Part of a small language model's weights.
Size: 12 layers, width 64, MLP 256 squared ReLU, 2.95M parameters.
Each number is 128 + 24 x the weight over its row's rms, rounded and kept within 0 to 255. Layers, rows and columns count from 0. Numbers have three digits each. The size before them is the row's rms in percent of the matrix's.

# layer 9 MLP down (transposed), 256x64, rms 0.122, rows 3-109, columns 0-63
107:100121139146153100152149129148133099109111146116134128114110095156136109127131143119138151161148148116124104131127144144130152199146080131129116160167126184158130069157151109163094136141108103
089:107099152148138130129169100100148103130129155152085120157101121130153123142117145143099116118156097114118120100097137112104105141111091128150143181149116098118150131091133114158075079107172132
106:135144135117120157116121118149126148126181137114102102128129138138141165132112119139112119123168087112120150105134095153141150123145166148150135100156107154127121062140170150139067151086087111
097:176127104123137163128155120111166156162133115130099113099100092109085120130138154146141101137113137141126129120103133132111196171150147144094158112134144119124159148099138123105103099168122084
098:099161150105130110126114084143135096111152146137134160119195154122133149131157089114155149141131165127113118179140128132145099116122122108131101143128134148110095172098109076133131160093102115
091:128116137166128088136139105137146152100158143109104138122154104097120136114120132168086146163143179177143060145153135135140137075111103144126137114133110164123114142100147123138094145132138098
098:145184144115091113126159107147091146144146126142118097126138112149133130088116133112109175191127093178169132109096132114129137151116111124112109161123105129132139147128122132156144155072095127
105:110137105141144127123139066101148131109097176123185145131085133115137140126133159168138151098129132131117153135123179098117091121126115153184148134114110139116120096129138191119120144134121137
096:142115096092110121148128181157116113117101106082156082165090159133117122156141121149131132113075114144158122106137099141123152119157130143100135110142162094124103096145120123185105110122124120
104:135124156089149120093108147113141185146097099112158125121131118136097126147100136114149146126148026123123106111151141145122098147110130129141129085127157125155150127127125143108138165163118121
090:091121157120166114132157136150124142079121106116148096121113100079197103134129184125124145119142191134139124136122114117103139136147138135144156139134117116132129111125162138102140111185115103
089:143079122148120109189116127157123131113121149114157150124105133108113136084135164099111178147130108132154118132137129072161161119095160149126115106163144112105084123131145121087104145143111111
102:162170141156112121134113113134125114190109138116126071103104109108162167155113145107122129185142116113086111111134139124112142097152095131149151120128075159114109126152123126099161122149131118
088:166105123089097123080118130132110090076132137154125139091132129134134186127133133180105106113132184153151131147128082136087121138116116128128152121104147145133137120134151112137101116091157100
114:162127151133127103159079111125162124100127127148125129102121176157151076118121125151115120095153164111094103140133095133147112120088170137085148118122098169111138110150111135154088147112146107
096:148100145133127093057142111132137115139116130119151048134127138163123107108152096134120099113144163151176132124102113116113141166115120103131127159125107116115158121164145086158139142125148147
100:105120120129143145159117165148119148132112163184100182137151104124116149105118082139117115156108102085099164143132133135128112119132164093111118091121183129163114151115134129147132111167107151
084:156129110128117137143162140075135105140098096173154138134118071086149137132148129126110104094165151124141105131123151118098144176158102145110146118161145082153148096122156106106141110126110145
108:118155130111170124077138127100109117091151130148149146061079139117149131133124138156128143154101184171155138083142135150130164125139150142115134145137117098144125158141131117136087108139104115
113:142108084130108103119096122148120143119130114135118157162124140112090144108144073175154119135107160148192140164095130094150117118099116145142118123148139122140158160105106122143109138090177124
099:075116085136141126104074120100157163141107146111118135109155145139140130083116158140093125178134128134161135134116125119122109114148148150141178110143119116125115167123118124068082137132159120
102:182104107134102156099124159141115156121139129160133147160076096146125129129157122130120093104141122121118136140142118092153168106157101111103161164101162122176121150139096109135123113112145174
103:147124127175116142121113084113141143118142152109139127115110137120129122148140123134136142195157066124121161107157155112148104155138135130148157117098124136102114136114149137139042148087121127
112:164135140107069110170136126090130126115135101114109160117090133102114137115136117159117105139124154110102143079137144137118071137117098169131128116132135140097147135141176166123085168147121107
098:116103132147125144116123087093116139150162149088158122120132186118104121104125116121129122175120142104145109120173136116176108072128150132116136118080168141102106087111153165120134109142127134
096:164146131205146155126110096094164120180158167129131165121124129113140133117118112109138108110122145094100140138117150155135113121154078113148127124085104161129130138139137129096137153136143083
096:140115106130125108120119126114150154151137107137113125141122101133157095163116129121115133080152134121116128153113119157151106115107131130153101118191122151147118072076133127114212119160105151
101:113139200124128147169172105092146111126111145090124111074111117167143114142127091118128126132176127088123139118110116126153121159141121157142103151102141113143127112097077137109143124113138096
096:071155079091145141136092137144123137112138084163131171099129102144099126111119111137114104178119109147129124125126131132097156128132118091142143131118139128123181176107119111130156169129109163
097:162111155151149121162156142145122152163100125106103126149142107105157106125113144108118107100121148144124111091094157109121124140168072087109133171116127148110151073113136129116169129159147098
110:158154139141111080156135101145171165099110162091108123127114126095173158143106123103113152159115192128136098117132123099097150130124135108111143166127088105144121142128105136146134126140161161
103:133126133111111156122077098163134123123111084135105108129135132101168101103158142169174154157103126153124132147087134124149128061117132120142120196116143162123134136136146119134146108101111139
094:108132139127128112112113137078124138113094112114133112096107153141122090145145147135115146133137194160112135101137114107122123144129106141119177081155107094140107170071141101126161151128171108
109:127150114191141094119093087114108140132179115127154147104156121128133094114112143129165113113130125114102117097173167138115117155140115113079121112119126120179132100091153100166136122130137151
091:101111122149159128110120116130153097151122139159158118091132153115121216119110122164113112118149064131117121097144136135127153133153121137156135141097141114100103167111161128103129137137087101
102:166130168159155117152129095137142148136162154148078119145112105141093108147124157159087163166098104145146097141136095129133105144109103102139113127121082128141137137068139117121148098111119129
092:125095108141162138135161138122147154143135108093128093100120132107147153103103159148095140161125175160132114129102123104138132148140146191139132181141135116140151082114150147085154136122098098
093:113124110153126090121134097114130159099142150157125126130141104121132134153160117142117109098118177112117108137143146104139086062132164128152181129102107107094113197152142135141132149153118139
084:114114134135122142119137167126166124150122142151102128148129096117175113090143112139130141170155093133160153180193116149149133105112101150090132125118110130086137083139138130115109075139126111
092:088152158088158168127141089167145119078115109137139128122149122104140124136076123132149123120148112128115161121165138118124129162131087163116100092140136149107100115171129125107099120111138180
097:132138136114147136122119141113101106116123141098109106142097112127118040115143154119139133148088087110112118164100110123117106092123113128130137155126123126177140113154124164159161145179144173
109:115137193123161155130125141131127120118129143124123142137134151168138092180139105110118107135104129126105113157164121126147082183152138119133136098094130149100100122066138101120166090133132139
096:130118110107112161171097114089104127133122114169119116162075093137123131129155114142156122133099122138167156142123137127129147166131111103164114112119127135150090155091138073149108075104144117
104:114122169118141165113124149140096150102116077095160131139118137156144125106152126122105110137087115108107154107096153106158137159140189126160096142165123101112092153157127115110155107096121127
091:099115089141141125108139163083113104141101072151155082135137114127124119134121124136121095213114135143119115124120133133138163128120143140130142156164095165124146104125103151126098130178117125
100:137097136151126129151157132162144118128133132103096124123068131137146136158128155160120100081070111123166128122119114132115150164115133118136142115148138134144126119094144071148058143122165113
101:149070145144105141126125132127150184136108120159101121134088139141155148127153092164168160101112124151101112157127135111128117186101084123151097150137126132109129116137124094099158114123149156
104:109108106156151154132141100121085149113113131085141124113127109085153179121086143129104165131134160099163113146131138126116142140129151127136111130074103143124130126141124117117126158211117097
086:094106129136151144118184157111126106166112132100156120144126106117091124136148160168102109097150159146173113098120149100134168164106147170126107107114104111111103104112158118146144124159154121
094:133134167114082085125164127128161123116124114091120070119090146130156122127132137151106074142137137152117129124114082101156157126122140185099146105106118153132123127109142135116125129085166103
099:127115149101121102131122131140106127151138113161094128109141168099136118120107159113131135164128172074146085160082120099146120165091131143132158145138104110186147146162095099136154113123140125
090:114133114145149138143141147069110139135140132177105150116125143106106094100133109113143101113153143170138081161161129167139099123111126116073126156100111151130153095121123148130168122153085147
096:116066095135138104092134139116137154108147127121143088163088114137132097142135130126121139133152187158144082121123139117133164136123117124110112118115115083148117133161157164131131125079140074
115:102129098101143141140130114120129109084086148144129079104095137155154074142120103107175087141092114122135146087121110131125137136132130129126135136125171142121150150113123099184163106162120155
097:099115127084149148152157161120126105147103115152168136107124147136142096104129158109147160090166143111135113101144087114136120139090131078145059123163107141125139097127145164119134147119134147
097:125106120102098151136127127118072098145131112147137097102150125128120100132107135128138129152137108178132114131158102184150141099106180101153107078149101106159146179100128102135113112137148127
118:090105158136134127089138102137134143147105121138149151172149148111173075119114116125115111090112107150163125151128136110160164153127139120135147085139111152147081083155096124124142122097090116
097:089143113125129108173098101125115193115156091148126142145123117104158107136126151126145120147094128135166130139145163133176126125133123098166126144107140099097055133111122093116106139116146132
102:163154122123121138112141130153084087118139133142127114155133130157119118135166149098152129105133165137106068114091123122140118179116165099101133111167131115128131122148092121144085112171175142
098:145111143136131133108128139086164145122104135146162173150159135120094159110116143098118092116124110067097121082130144114118123081129107104075159107094129177114130134109143119132118157132113131
095:109112118126157102146138156159132112161109098134096103168110093162114143146119116142129114103132122133145094157118145132111153127156172125156123053134113107119105112120094085149150127185113131
098:149134153128121120117120147113125113160132099128156178143111089131177144091118177144126133148151113166120099117133124163074149112145154112107150153138113147084141136080151079102144116131144130
096:128149111125118125148107131168102139140172154139126169137153067134172145103116118114103092110138104116102104133130128125151180055104124116112127147131129124127141089148132112119159152153136164
096:105096161104153109176124164100162166095119121134153122106120130089130130127079109142151121096123118099145147149137130139112104143173132123155140107126131099102113144077150153121158153174152152
099:148112143141124166104134142109164117120118130119109095139097129144119165161135138125110156185133095126103124169091126149142114124115122150142106188153089139136135079083129164139112090120135097
110:107121154162110153128123095150133111202138088109150081127130141112120094147158127122150152166116148117142121125108134147149100091141134138144136092149131140090084144147138140140146100076153113
095:121156126130107110128151122140110169085124146156094114164169115142118140183094153108135149184128133099156118112154128117129122129102111123093114126114116102182093141158107100146165101128155137
100:147143152102150094154104122142113107086148154127131122119127093095149160152110119160104095109120104163151119130086156129115137139117138131140127105097141166163156174097163120140186133132097103
108:130102142122160128120150158118109124094099145127115161164132096143191161110115132162123135124139114177112160112104121126115103150122139192137118091128099086136143146114123107132115137113104185
104:159106139160142166112108150118083162136129088142144108128105116154142134109117155104134134092120160139127114116132131106112130063120123114121122170121153105127110125168115110178070165122153101
092:134116097135130101083134146111122149082152126153143092095127149115138162107122099123118128067093165111162130131171105134085120099150130135115122085148113131161140148170143148105117163126109130
089:126076143089112110124111157115110130131119106140084150155109144134174157155085144130142132152145136146145125120121162111084179120126146149127071082175140123145121125141128130166125140152135157
094:144153129095151126119139131095144150116104093145120157132186092131110097125115146113151148109130095110125094148088151119116164124119112118111146113129144148132143109171161119149053132180142128
092:101135133129108144130132099140143092141144143139122103104126143167125096117088160126092148104083163119129099153115108152152147128174129165130138134105122154098103071128131095183166150127110119
094:112170190089142128198137108148115097128104125087130161116118135121141128128102157104144154136129167176112103132115084129108133127093142115133116148102121086151116157136136107100138119109128139
099:130148139152136133092126098127150132110127100134122094163132141104159097082125100115132109208086153143138108111106115123123150134122106102120094162133168154129145095097166095130155119134137153
102:134164118125144156112108122134125125167129151080106170114126158102126146108136119184073134138154186130154165128095126110120090112125146134134122151109097112119108136133129154123058123124126115
095:130106084162130118132125104134137119122108101136116141141134172156122105145136119094110114150115138106156167117128110168164145152172137120092136115158132099177083175142105126144074106140145107
087:090136131116135117130143135136094176131123121147112111145115155149149207171124103127117130101144198119137082138148105143165131080113144122115099138140119121118153125121124131120078139128102132
095:150119129140114155131096079144125106101141112133113070120115155135185126103156136130120123101087099130149105151119115150167128070144147157159151138175144115141113095159137151114144145122109130
095:093108120148145138107152150112126159120108127160120168157111101117128095072120171146091160140166150129140129119137117121099137156157110106138123155145140180128134083129160142152145110083145097
100:138135163139142113106079093095119095115088106115107129141123127136125158168141110182131148138146141160099134101113128092137133140108116163116142139137135101127167104135107159117184072100110131
097:147177136130109113125124121127127139122158114114115089155108172137119088138103133132147147112138128116114144150140127104116078169141114108163125166102127117128099182132109106183073131161092123
094:124127119120140108122143098131149157140152133142102095140075122154132131117136150136152121166176134120139102135075079120120146159128137106125112151127109169140171127090106134167148061113145109
094:105120128115128136123161116095125107105129165092131146114143124145108181098151102144115113158111125149132110158170114153113122117167118134094141143154145092128119167109099140065071141131164137
093:121124077139148169149132162103130132118152100107111105127111145128117163088164133133124105128119091143115143156099086134142106155126159133105126141129138148140118040143109149100133163160114140
091:163104112115124146149131121101119110126126124143129108128131149165116092162101159128184150096148184118116129071163137099074133102147145119110133122120150143133126177115117142151083138124133161
100:103103149126174128139125111130122137080100129120157174126103145139086107154120158137153081159111137157144107130124153137122093150117172128122157139086119119124190112096162113130094129136147138
104:160090145122143106118112127110106162096136108143207145118116131138143116118101123094138110152110116122114154111106142097138124056156129112153114135113133094125140191126150138146136151120134091
094:083106134143170130121115105143110151128159127149110138120107112114136095142122123126115108178097069140110132124135139149141103178139135107099122155101138203131113161117136123139123136085104170
101:151135136159140117155107153137099131199122154123152149114143098141144137152129139070104145041131097108104113111136137134120105119125115141106133098108130134135128089146146111146143126126079114
102:116113153104094153133109138092123116112112068100116111145133120135147136129103072101168159133108137111106117101130169123134127136140129165145132095156135149132163061146125145157140156169126151
090:147084094114117140100133108117126108125125105130100143150171170125102142129145147134173130150139191158140079078134161098146140111112163095138134109104136100094123113107142146115111131133095136
095:112124133173105120140110150142124160146145109117104125127119124098119099114121140144127137170152051160171108136100126123134145157113100104173104128136109176138135085102116161125086119137115100
093:135122155111170151115104148148137164127130120139121183145142135153185105135197132135126118090138079112139141135098131124119156119139145138091144087126100123151153108148104147081135129115099129
099:161126120126093127112191164137137133124095119151107126138102143127158140115138169136065152127154125121099150104139103127121143149091106130113115135172110122151127153118152125153053100152136133
100:150141138105109170111114145126107123137112088128123117110094129153125104113149151132114137157144081155121118117106113091139154197132099176126138167183121137129124103174098105111155133119137154
105:118136126149142163102117148087121106136168115137092105108090122176123187100149151144112151156109126145171116121077123156121088148129158172136131149110107142122102105107129133148095109117142125
106:109116107122123175113168162151095140117133128149117140158140134134134122106134129156118134113110082105096167143112129104140106138134150162141123142132109161107086152135077123112141095083178180
115:089146129170083070157107084156125120129160145145096092124147142100129125158122127123109102154158126154148139142130127089117112138136133151146147190159118145113115130128112144131099160121122082
102:169145136133171147119123148122105157174120162118161153087133137107141148104116148154083111124110088094126081103139137151158142143130105121131161121115155147151115095122133098112187109146106132
105:150123121103113104115145106128161126130129102141077146164151146100121172106119144089178134143144120126140102083092107141144131084139162166097133137160156133117168118135157133177136137157141128
110:143088114101118116121156186131121141138168088107122144161130115133108127131181091112146132130155120144117136140099123108088159156167078111108107138092138147135122101138152099155119100118088150
108:077151085139170115125118145155113160122132122103123127148066142125162156119162133143086136109141100152157143102165144136101118132132106153128124144142135078092123088134172134130089123137130112
111:154184153129145136103128089126133138157117100067146076165132148120110114114124150117110107098085172115139127164122115136130127106137121152118110175116133134147077148117117112177131133140141117
106:155110120115094116106143171139131149136129134111142043144109119109136130121150133143132139156146075118098121153092115138114126106106154155158058144125127129155145128140186130108144125119131143
095:083130114124112122124113110122114153129137123136139078168171144147134069174141132112171132104125147113132142153151136136127146133136156145157129127074139140122105069171136101157111138133097098
# layer 9 MLP up, 256x64, rms 0.121, rows 4-110, columns 0-63
092:143115086096148121124154142148139135136133120099087134161196143112149128153077132144130145144131112164113142164144156103126107094164112105146101130145117156123123173129109174136114129097118087
104:154100116077144156108133100105125103134133108132113117116146114102123194129126125111164058127113132135133120127148132126120157127180107150098138112092165143141160120094132138102152170143153142
104:147149133137133107137090131122118096121124114143211136149090145149114155146118135132101148137142192161145141146099126131110083084130109158132092163128141105091120116129115117137148119090149124
101:180152140097101140094126137127128097126146123128114076152103131138120150121159154161079163098129167135162123110129137138107133121144116147176130118100102120135163118117178108103110077107145119
084:107107136089143125151098109139116119145143112118151114131172120144175117113128131141172129092111130107123141098142123142116136134124151093068165145132104147130092115170071086167130145104096124
092:146107125106119140096170086105167130120137134116131143132111093123166135164147127136127114124158129078156138142101146146155178113158105145134146102132095132096138155146124147085136075142167163
114:125129145137152126137156114113130126158120161150121131145138147133083171142149084166100131086106098137154146136111167119136085154090119109122151085119126072134106112124110099140120136113163180
109:173163141142140131161174082121107126123114109119120125074160152113119109100159090143091090137122121124102139109107104144113113134144132119131128160074111102139170139113107150121171129140146161
097:138136153125124098124131161085148106096145150121151113165113149128140109140141116122159142084145131094140172171104128125143123128121105127127112180128155121113166073099152073088108115114118106
092:140145135108136150102108086113121146116139110129147153173136102125131186137152087110161127177102145124087158123138124135087112099091145095156147148166106117166147145149131133169110102117129128
096:136156136120116145126198119110125125121115106112134147103177118133125100154129092157189076170134121116097115110134100157103098132136128096120109119085121147113168140127145147126127114142171144
102:164141093159165165139136164122112090128078109165127147104114162134079146128106121127113097140148105163107108146185136144135127133090148126088130149094120112115126128143110117116166110096138130
105:104143124144089102146123134137090149083155148131148114094183167097136123129119105134169124097129100148150120131170161124137104155129128130141127121142102135116113141077136134111155154112178180
101:114103093158146113083122102141149179159114118134145139112094111126131128159109123133118139116142118111119184140121165100138106141156159126167110147109124091114114120112090176083133173115150143
095:187157099132120132098114134149065133165110145130139134112146156152103102117127106162115105106123111119126163078140125112138100121155118106148127124097152144164102130095159136147154134176117094
106:140130112136119101110179168100096090137124125177138106124153112127128124086159098110166144125125128167139159105147147122130097077136138115138121098157156184098126137107147141123122152092115108
084:141137119171141111152146094110113109159106120106104182127162125084109171145065132127119126114149146149114126145146092158125145120139141098119142145121058142145143137142097129165121110109152127
119:172147181111113109070102160129114099134131107148163125138137140113142122130117100143106136126124134102149176073154153103079103101156124102115105117113108151140115158117149161158145118117150124
112:142171147103120144052188145080119137095138073112106127165140128174145176156115111122137142138100136128120142143112102156135131122122113133124155125148125110132111131148116156129124125084127129
093:150108131112159127088136151122135155144160132089067138123134113120112130132070128130105138156146121162157160103158130120103096120124117116139126131152149159133086148128085087159145110135171090
108:137118120133120139114156140160067129138132144166123130121122143127097121144105099116090108110149122084135103126120135124178101147169136135154151111109146196161151082106080135142121106111112138
084:154151101143086118114123159138137135089120112081096150121166163063140129127098177139137104157152132095136141131152093121117145182132144134125112133150133149109118117167117101141103123160148113
117:127142160132138109124096102086164156145116134131139134128108171119138122147135115117127101116122117146160121142124159128138057121107145147123108153100155111075135105127143114128175119136110209
094:148109144168154115098139121134145083130149132156126132098092143139121117157116146100161182164102127159141100069119114149098119177135087147164124117092108138140158144108117125104150147133135124
090:123156123090103138146163138082147111115158093097132136134128130118090096093104168149127147140133174136123158157136116103135131200132140090122127146125121150102147088103129110139165106141127162
087:138119114176121081139108105151117097121090154145111154126183127135142143099128131117127132125161060136097091140144121105140161106129147165125118153153140145121181120148142142116148109116099092
096:161102112128116148140160165176128129106160164090104147117145121144128179142138086144141133125136093149162157133139115093142118141159122085113131106138173092067117128103131131121126132116103144
102:162147134117137144131129105097156130127168133141137142129109125136115157165077098158144162104125091147130132163111117156130050120179107133095119161100151151154155117116138135102137151149116123
093:174136103109114096143146147131113096143136133096089129148135132146136134136080082163145161116122148135161147150117102137153070142141128091139097107119134146143127175110168150161145105091120120
112:143129118100142129100176137126109141129145134079123091131114135086137156122123146113098096111140127103135168132122139157125118150093077145160158122075161103153107109141123168100110141112116180
090:162127161126136117153185110147166140135158115156098133117164094141135133126153118118121152130132115107144121126134091108116104063121137131118090109154089112105168159136079147137176116117141116
087:114096130179072103108167155125168109162143146119161130119134122130107108098154146120108124166164138133124119093102126131128137095110137150143135112109142158093108130128107143170151093114187120
102:154142163121126131151097111128092118164132092128156176115132143118118130113122103143114117135150094141115144213132172145118125123128089128090108158138105086177113124118134117140158124154115148
101:125145142072153097109142084084177123125125143123139126142121097150092165134120114172100130108141120123140118102151109138148097144148100077118146122136111129096183126118144146173130109107150118
118:129137138134115066084153119119131120122137076126127151170151132139124102088158106093120093137136095136150120112119141181084119134099149136132133155182150112109139151141107115146121141168145106
091:140097122144072126102138120099124123097158116173123133138103131164111172157124145161146141111081150154144193128141132114099141084108100139126135129127108085114139131123088111148151122100121149
089:157096148124070137158128148180123149139119077111135122104151152152107122129164138140125133093156122148118162135080157162136088073116125141144134110134115144125140129115087159114102127129115096
077:143162152100125103161141103171083128127100106093131145152131100111115145085116131138148129158120123129128101146176157132200154179156134143118133121100116114132126139136156087123115113124153103
090:127128105114153101150175126148183090117124121160139149133122161122103135129142124149139145127150130110086141166139134147160124102102123066095161099148146116074097150093108104143135135105130145
106:135110097153106124115103127096130102107106129105148087123091143095096150135123106136211171147153118133158186114133129110118139125111128136148131130147129099121107155070148118156146114134138138
109:148138117099111129149125121068119150163133118121130110114126133104113152155128121201098136114128159138127135132122134157116104125126141170116138168100106138106122141117117191116096118053125120
100:158133122126145119118094104118167136163105129133117127181109138142122100086153089116156127104164101163096121120057123105112123141107126124143149120107122115166122094106115104147116138162177145
118:126133121110133105086128172114075123146067149142134158162138159168166128129136101100163147134181127109136148143130138157114113105111126107141076132149158127121078124099109125129104119130136134
096:184158113098114079149126150141102125116149157131108137102127118111134113102162130160126106147134127147143138099124136092088127121151094155151135104095077108173145142112099153101111131077143118
093:170168131138092113134133162143159146143122125100130161142142162091106136150155117094107112118116096081114156151147080149097158103095141092116126131156139099114143164130125146148079135130115145
104:164092126147091147152117167076167122088135130141128137138091167136147165112104129125163152108105115142105132155154126141137128107171124122150101148086126147121116126187172107126128128121136102
114:123110126084116097111172138107154148134145127109097142171108129151080124115158177084172150117149115140103153145137121100095128167165135131115118114125113157154151107115127160103097150103145110
085:147104080121112122144093067172124109130131155137140104126185162117166109124136105117162130112086152113131142104143126089142097104132090131131152127106120118174115148117164127130155100136137105
087:163148091067142113158112137153142126133092142091126127093135132138077127149142089128123129154112128087144122127177147159121119140174179148155119145113138113136141145088134086134114112118108129
107:152131133128125128112115150145109133121111056104129146136103159202104140126186133142122114153123146101087142142132149164113066140115095146117124116122139131140102120131106135089157140104110136
086:111105117149093149121124139108155172110111116128151108121081153137114115127151111175192130111143153158106128125141129107137168105183131139122156115081128096119118130106141126139139101096149078
102:112110099112147097136143149124061095083132127084145131127150131111164117123100109139134154145137146150160155088121131154136103156144121087139106106087135109137105125106132106137156182101159121
116:139119105124133162145130123112151126145099129133097134109075178095159144095171102149109073150125112106168105152125126137120106128145146132153157154096176131116126102106113131153136150103084115
110:132125134078129130153141120140150137172147104146142120153156167139102102136109105137120112122161131103145143123132143124136157135151114087156095141147130179169134070089100169109095164125135102
078:124137134179151115131125118132144104146066187176151122110144115122157107160129115138160081146115081109139110131119140094110158126136104130082125158119113134104109147160138118131112145164099131
120:155125096121150141124134138104080169159105075109149149135125136125155167112161122102125135179118113092145112127137090141094148101125154134134156163110129120108121161113129154076149158106128103
099:111144158118130119169107065109128103148159077122129106110132113134078120151130100157122117149162117139160131132125149122105090113144088126094145149142115117144138098113089144168125173111104154
098:126138117165117116124091148120182163083128102146169143144157161100134168116121095146148110135134156098150163102129151082116115126124123147146093113154087147134121117133121142109127118076164138
092:144074144151115142138102098133120093155155136069105118116119141085132105110143117096153164120115129162140110124140106081114156139099089136124134139126126110151144146122105167151152120119193118
090:151151166154112098126146096129161139130082118100161132114133114161098136134148111128122121149116136126134130126107126181106088105113108146114154100124162128111110188133181160118128078107130158
093:111069124137141151079116133140153178129150094105128123095131124141098130108097131152107171147168153138109090130174147134106164144157141118160149137136100140099105117117140106160151122109155140
099:133117148082153119123124092166132122128107145141113129147107176124087101170139157181122117087138098141131102129149149121162146159129112113131172153120133158100141109124115109169112140075104134
087:130114126147156072170132129121162152146091110128146085128121127086158177140098080117127145157125160139091153129128150108104148122099114110116114140127133120126090092143123112152079144138114162
094:161136137131123138108121127143160136131146099098121134138180122102161147137148130095091165148128132111143106132154136153103088101136118082106148102149139072122135152104143114107116110076128069
115:167126124130103120095100167129123164080107135155123152121160164164156180132134122136085164127124132120133133152133109134133133159128094111143087170124121099116141071131153118089118145106108114
101:163126117162152135096162127135129113115125116128147120098076129099119092131142150133134128156140079135110140124099135155138119100141083091147139151152153135071127113087145172148130184150145138
107:163159123145130089111125159111123099126177099162153127128110108126140153169121128149123104155136092128123145092111153142119098150109125131119149114098085191176117121145148157130123133150077121
108:131180105100104148146148153101173082100139104142168127141097143159131132123107104125110156085113150109156113148111115140115148113096131085130150162116134117108143111120095152132136118165102078
095:118142152098130153096158125126152161111142100128113119154162139079093148141135137115119148057158145113162074115151131172121117091134099108110149142122147134112142128117155139162126145112172127
102:125084125148141102151120159137153114099134133153156128131109125082127117163162126133121142114141105102102117089134120165144110165112091104159145097138127147124140151084101160107168130080154170
079:151134117129158118146160114099112120163072171101114163078133156096147163145133134121132110088101127164099101155131136108155155128159145131140141089130149109134141078146144103151135107121136102
088:155136168116167105151176099174140112118100113140141114131122139134129118076148075135109136148109124135158123103164144134139104095139137148127099170154107126104126164107093137099109109098129090
083:152082118152073104088160119152141095152144115111172162134139137129174078140123148124135164141099150161123121132152109167121137116154099115085117109111152137117121149111132152104146147132131097
082:106116113194140136128127149100164094162139131165092158111151157134109125124122103120146096163097086116122146144127111167119114127097133082081119140109136142078101130120112134150129132144103155
101:128124091147157148118130144150151150108101085172134150115119134115129139123080133111116077179143123102114137135182067128113127112143124143133144157085136135102154172119120111131166106113139140
104:130140065125085073126132139124122151086141137110120151109130124077143122107117138131158101117113111140143174107142128149138087154130110101145116141091151142190150142140145161159118161125124116
085:132192122131152155141131145146135133150124107094140124111117090101140116128113130159136115173126133092100134155123099119086077130111080093132113104129148146124185153122117105127134115110137185
087:103161126115162110099143119130078105095107156102146152083118131112168151130139119107123138137136130137171122116181148140145108120122131190167105088098125098140095114133096115110105144145114140
086:123139161098137159139146055114146082130136151139122113145088109121134139114125146131120120098175115117109094117158138127151139168124125114125121163181188138143104105157129137149104132142092144
094:112127090118127090105133130122109129170171084123119114158151093130127165158111188093124125091158164108178164119128134151099113152125157125141129104088121147101124133152115130143128148106149135
108:100110103077097144131125158129189132119144145150137166123102109137120114140131092122123144140184087154126130127118142118121130137049151129152105132135110151125115084172111163130144134122121119
104:182158107112099114080161144112143155161146104113120131173138106116117122148076154145093117166104106133137125145115151135133133187121132096162132122133114144154109129105132131143087097155110141
085:132119172087130099118140143157156150125159073117188107170106149113094128153070125119107110145128132154096141150135135110139116115125110130120123091118149127125153151134140182136117091102106123
081:109126121119084157138120099123116125174149140100116130147131124100106130101094112113162133141100111128134148137125156179104140155141110120070112107106168130164140134118123068130114142118188157
095:152135115085109137170126120120147162120116105112113157163148119099104122103107142133129113177164141137146152142158103100153142126160117078133137129122155119143167094100169160109136096099124083
098:133138124181139094129071130135105116125169161136132146092139146109121139147157097126108126171088114180118152137125104138103058122105124139091130140140112117106123163106125133134166151133130143
097:094119161119132072086096166100099124129138169101135165138156124125113114147116138102136117135120109126175124144113176122096100144115177165127102129161129125123117142092097116156110109132163137
089:086135113101113111109111138140081130134143137108093184116126134150131146111077136110129102155170111147109124162106120127121144170135148151147169116139124132129129084174105135162150130167103090
089:141138129102138099115095142119112105087105086097128144157177136125108099088121154115152109155117102146145133131166078098119135105150118163146162098082136152150140163114123135138100138143164136
101:151114115147182133128146149168125057143105132109135161117147130111152121125160113124102126135125099152127160159118102159114134088098123134115149105129174127148146150105111125110160063114121148
100:127146138123137120152124131157131126112129112118085104139147139156141168087106106158136135144110126151113161109148079086158110122111160118156094133145110170154138085137148138127171163110080087
081:114144155154138131150114173126151161105091151077129128085157130157165125151110129168100110153138135137123179120115103113106113097132112158150152123121106156107090158126078161112131115131150119
092:149172133086148129150124123147116148159111122146127143087139194075112112139142108137180098130151125115145102134132137123127152147160145135127100095102128166125121136124086161101090142093110128
090:148118128110154130139136125144106150099156138126104130152124156084097095095169135160158141140108113110145104126163184179100135113138151085161102117148172122114151111153141163158139146144123120
089:149118115163160150120119119092145141127112124150146136090127153097098093138147106155196096126076116122131148071115127115103121084129119127141129131124143128134148135097088129146113123084160091
095:127134134096143127107134107075084112126160165146123123157138150136149120126106119162104167116099156139122157141154147123070114138159118115118093117130086094117182138104105113126145101119174121
122:171113083146108098143116133089150139101102106179139149142141140122100142138109142125136125127138117171158133132184139086126149101088062134138133137145122128155101111107092144136121146094147135
121:107121099158119158121156145101124128120152150153120115125141165137139140082139090107156135099075108100131160137138151131178129145110145115152129122101137118125077167120089129089166097129151162
111:158177105147146133163138089115114106101106118181088147092112142114115147125122108144154106146141115118134133145139122102094086156108150109144115129151112131133142136126149179116200158129121109
103:126111115112141113140125129116150133105132098131183157198092123120131143158074148106108103125153138148087111126142136108118129146136123129077124204159092108114119142115150141129142115133143124
116:110129119101192127104096114076155131173112129148101144196115122127085164126138151105139103153137162124135118141127152138118140127105165156118119136104120168116102137086106143138131107106124121
108:154169105087088123117144134098102123153145112175129130123132138134139148147137159111168127108145086105126147161145110116108093112122176154109157163122155086099099113142131165096098130148139109
107:133084117101104147153149127099161128100123121132155147103197101173101153160115096147138148145129138114089158165071109132147132146104130118147125117109148131135147148102108162158151112126139145
114:130111102122109110118147140118168135104169123121156059150119119097133108137095147098156142109099110105155142117168123149122165106141160077162127193127146145108125125097118116114144133126106127
114:164145087081138153116132116148138168120170134108127114134119171145095123124152104128106152114137113126069155124080125084147124157141129135150149129115122152140142111085097128097116076143133152
083:136106141108147122133134163120142122122116154117122168145100120088105112111128137104137091156123139139140152150115131166123117178142122158126186091131117147108146093080119127085059140144154137
100:102154139187118106149104104158133154109175140128119150129120177124153105085139151074148127129107120108088098096101128112115101159143126139127154158098127124159142107162126099120149114122097124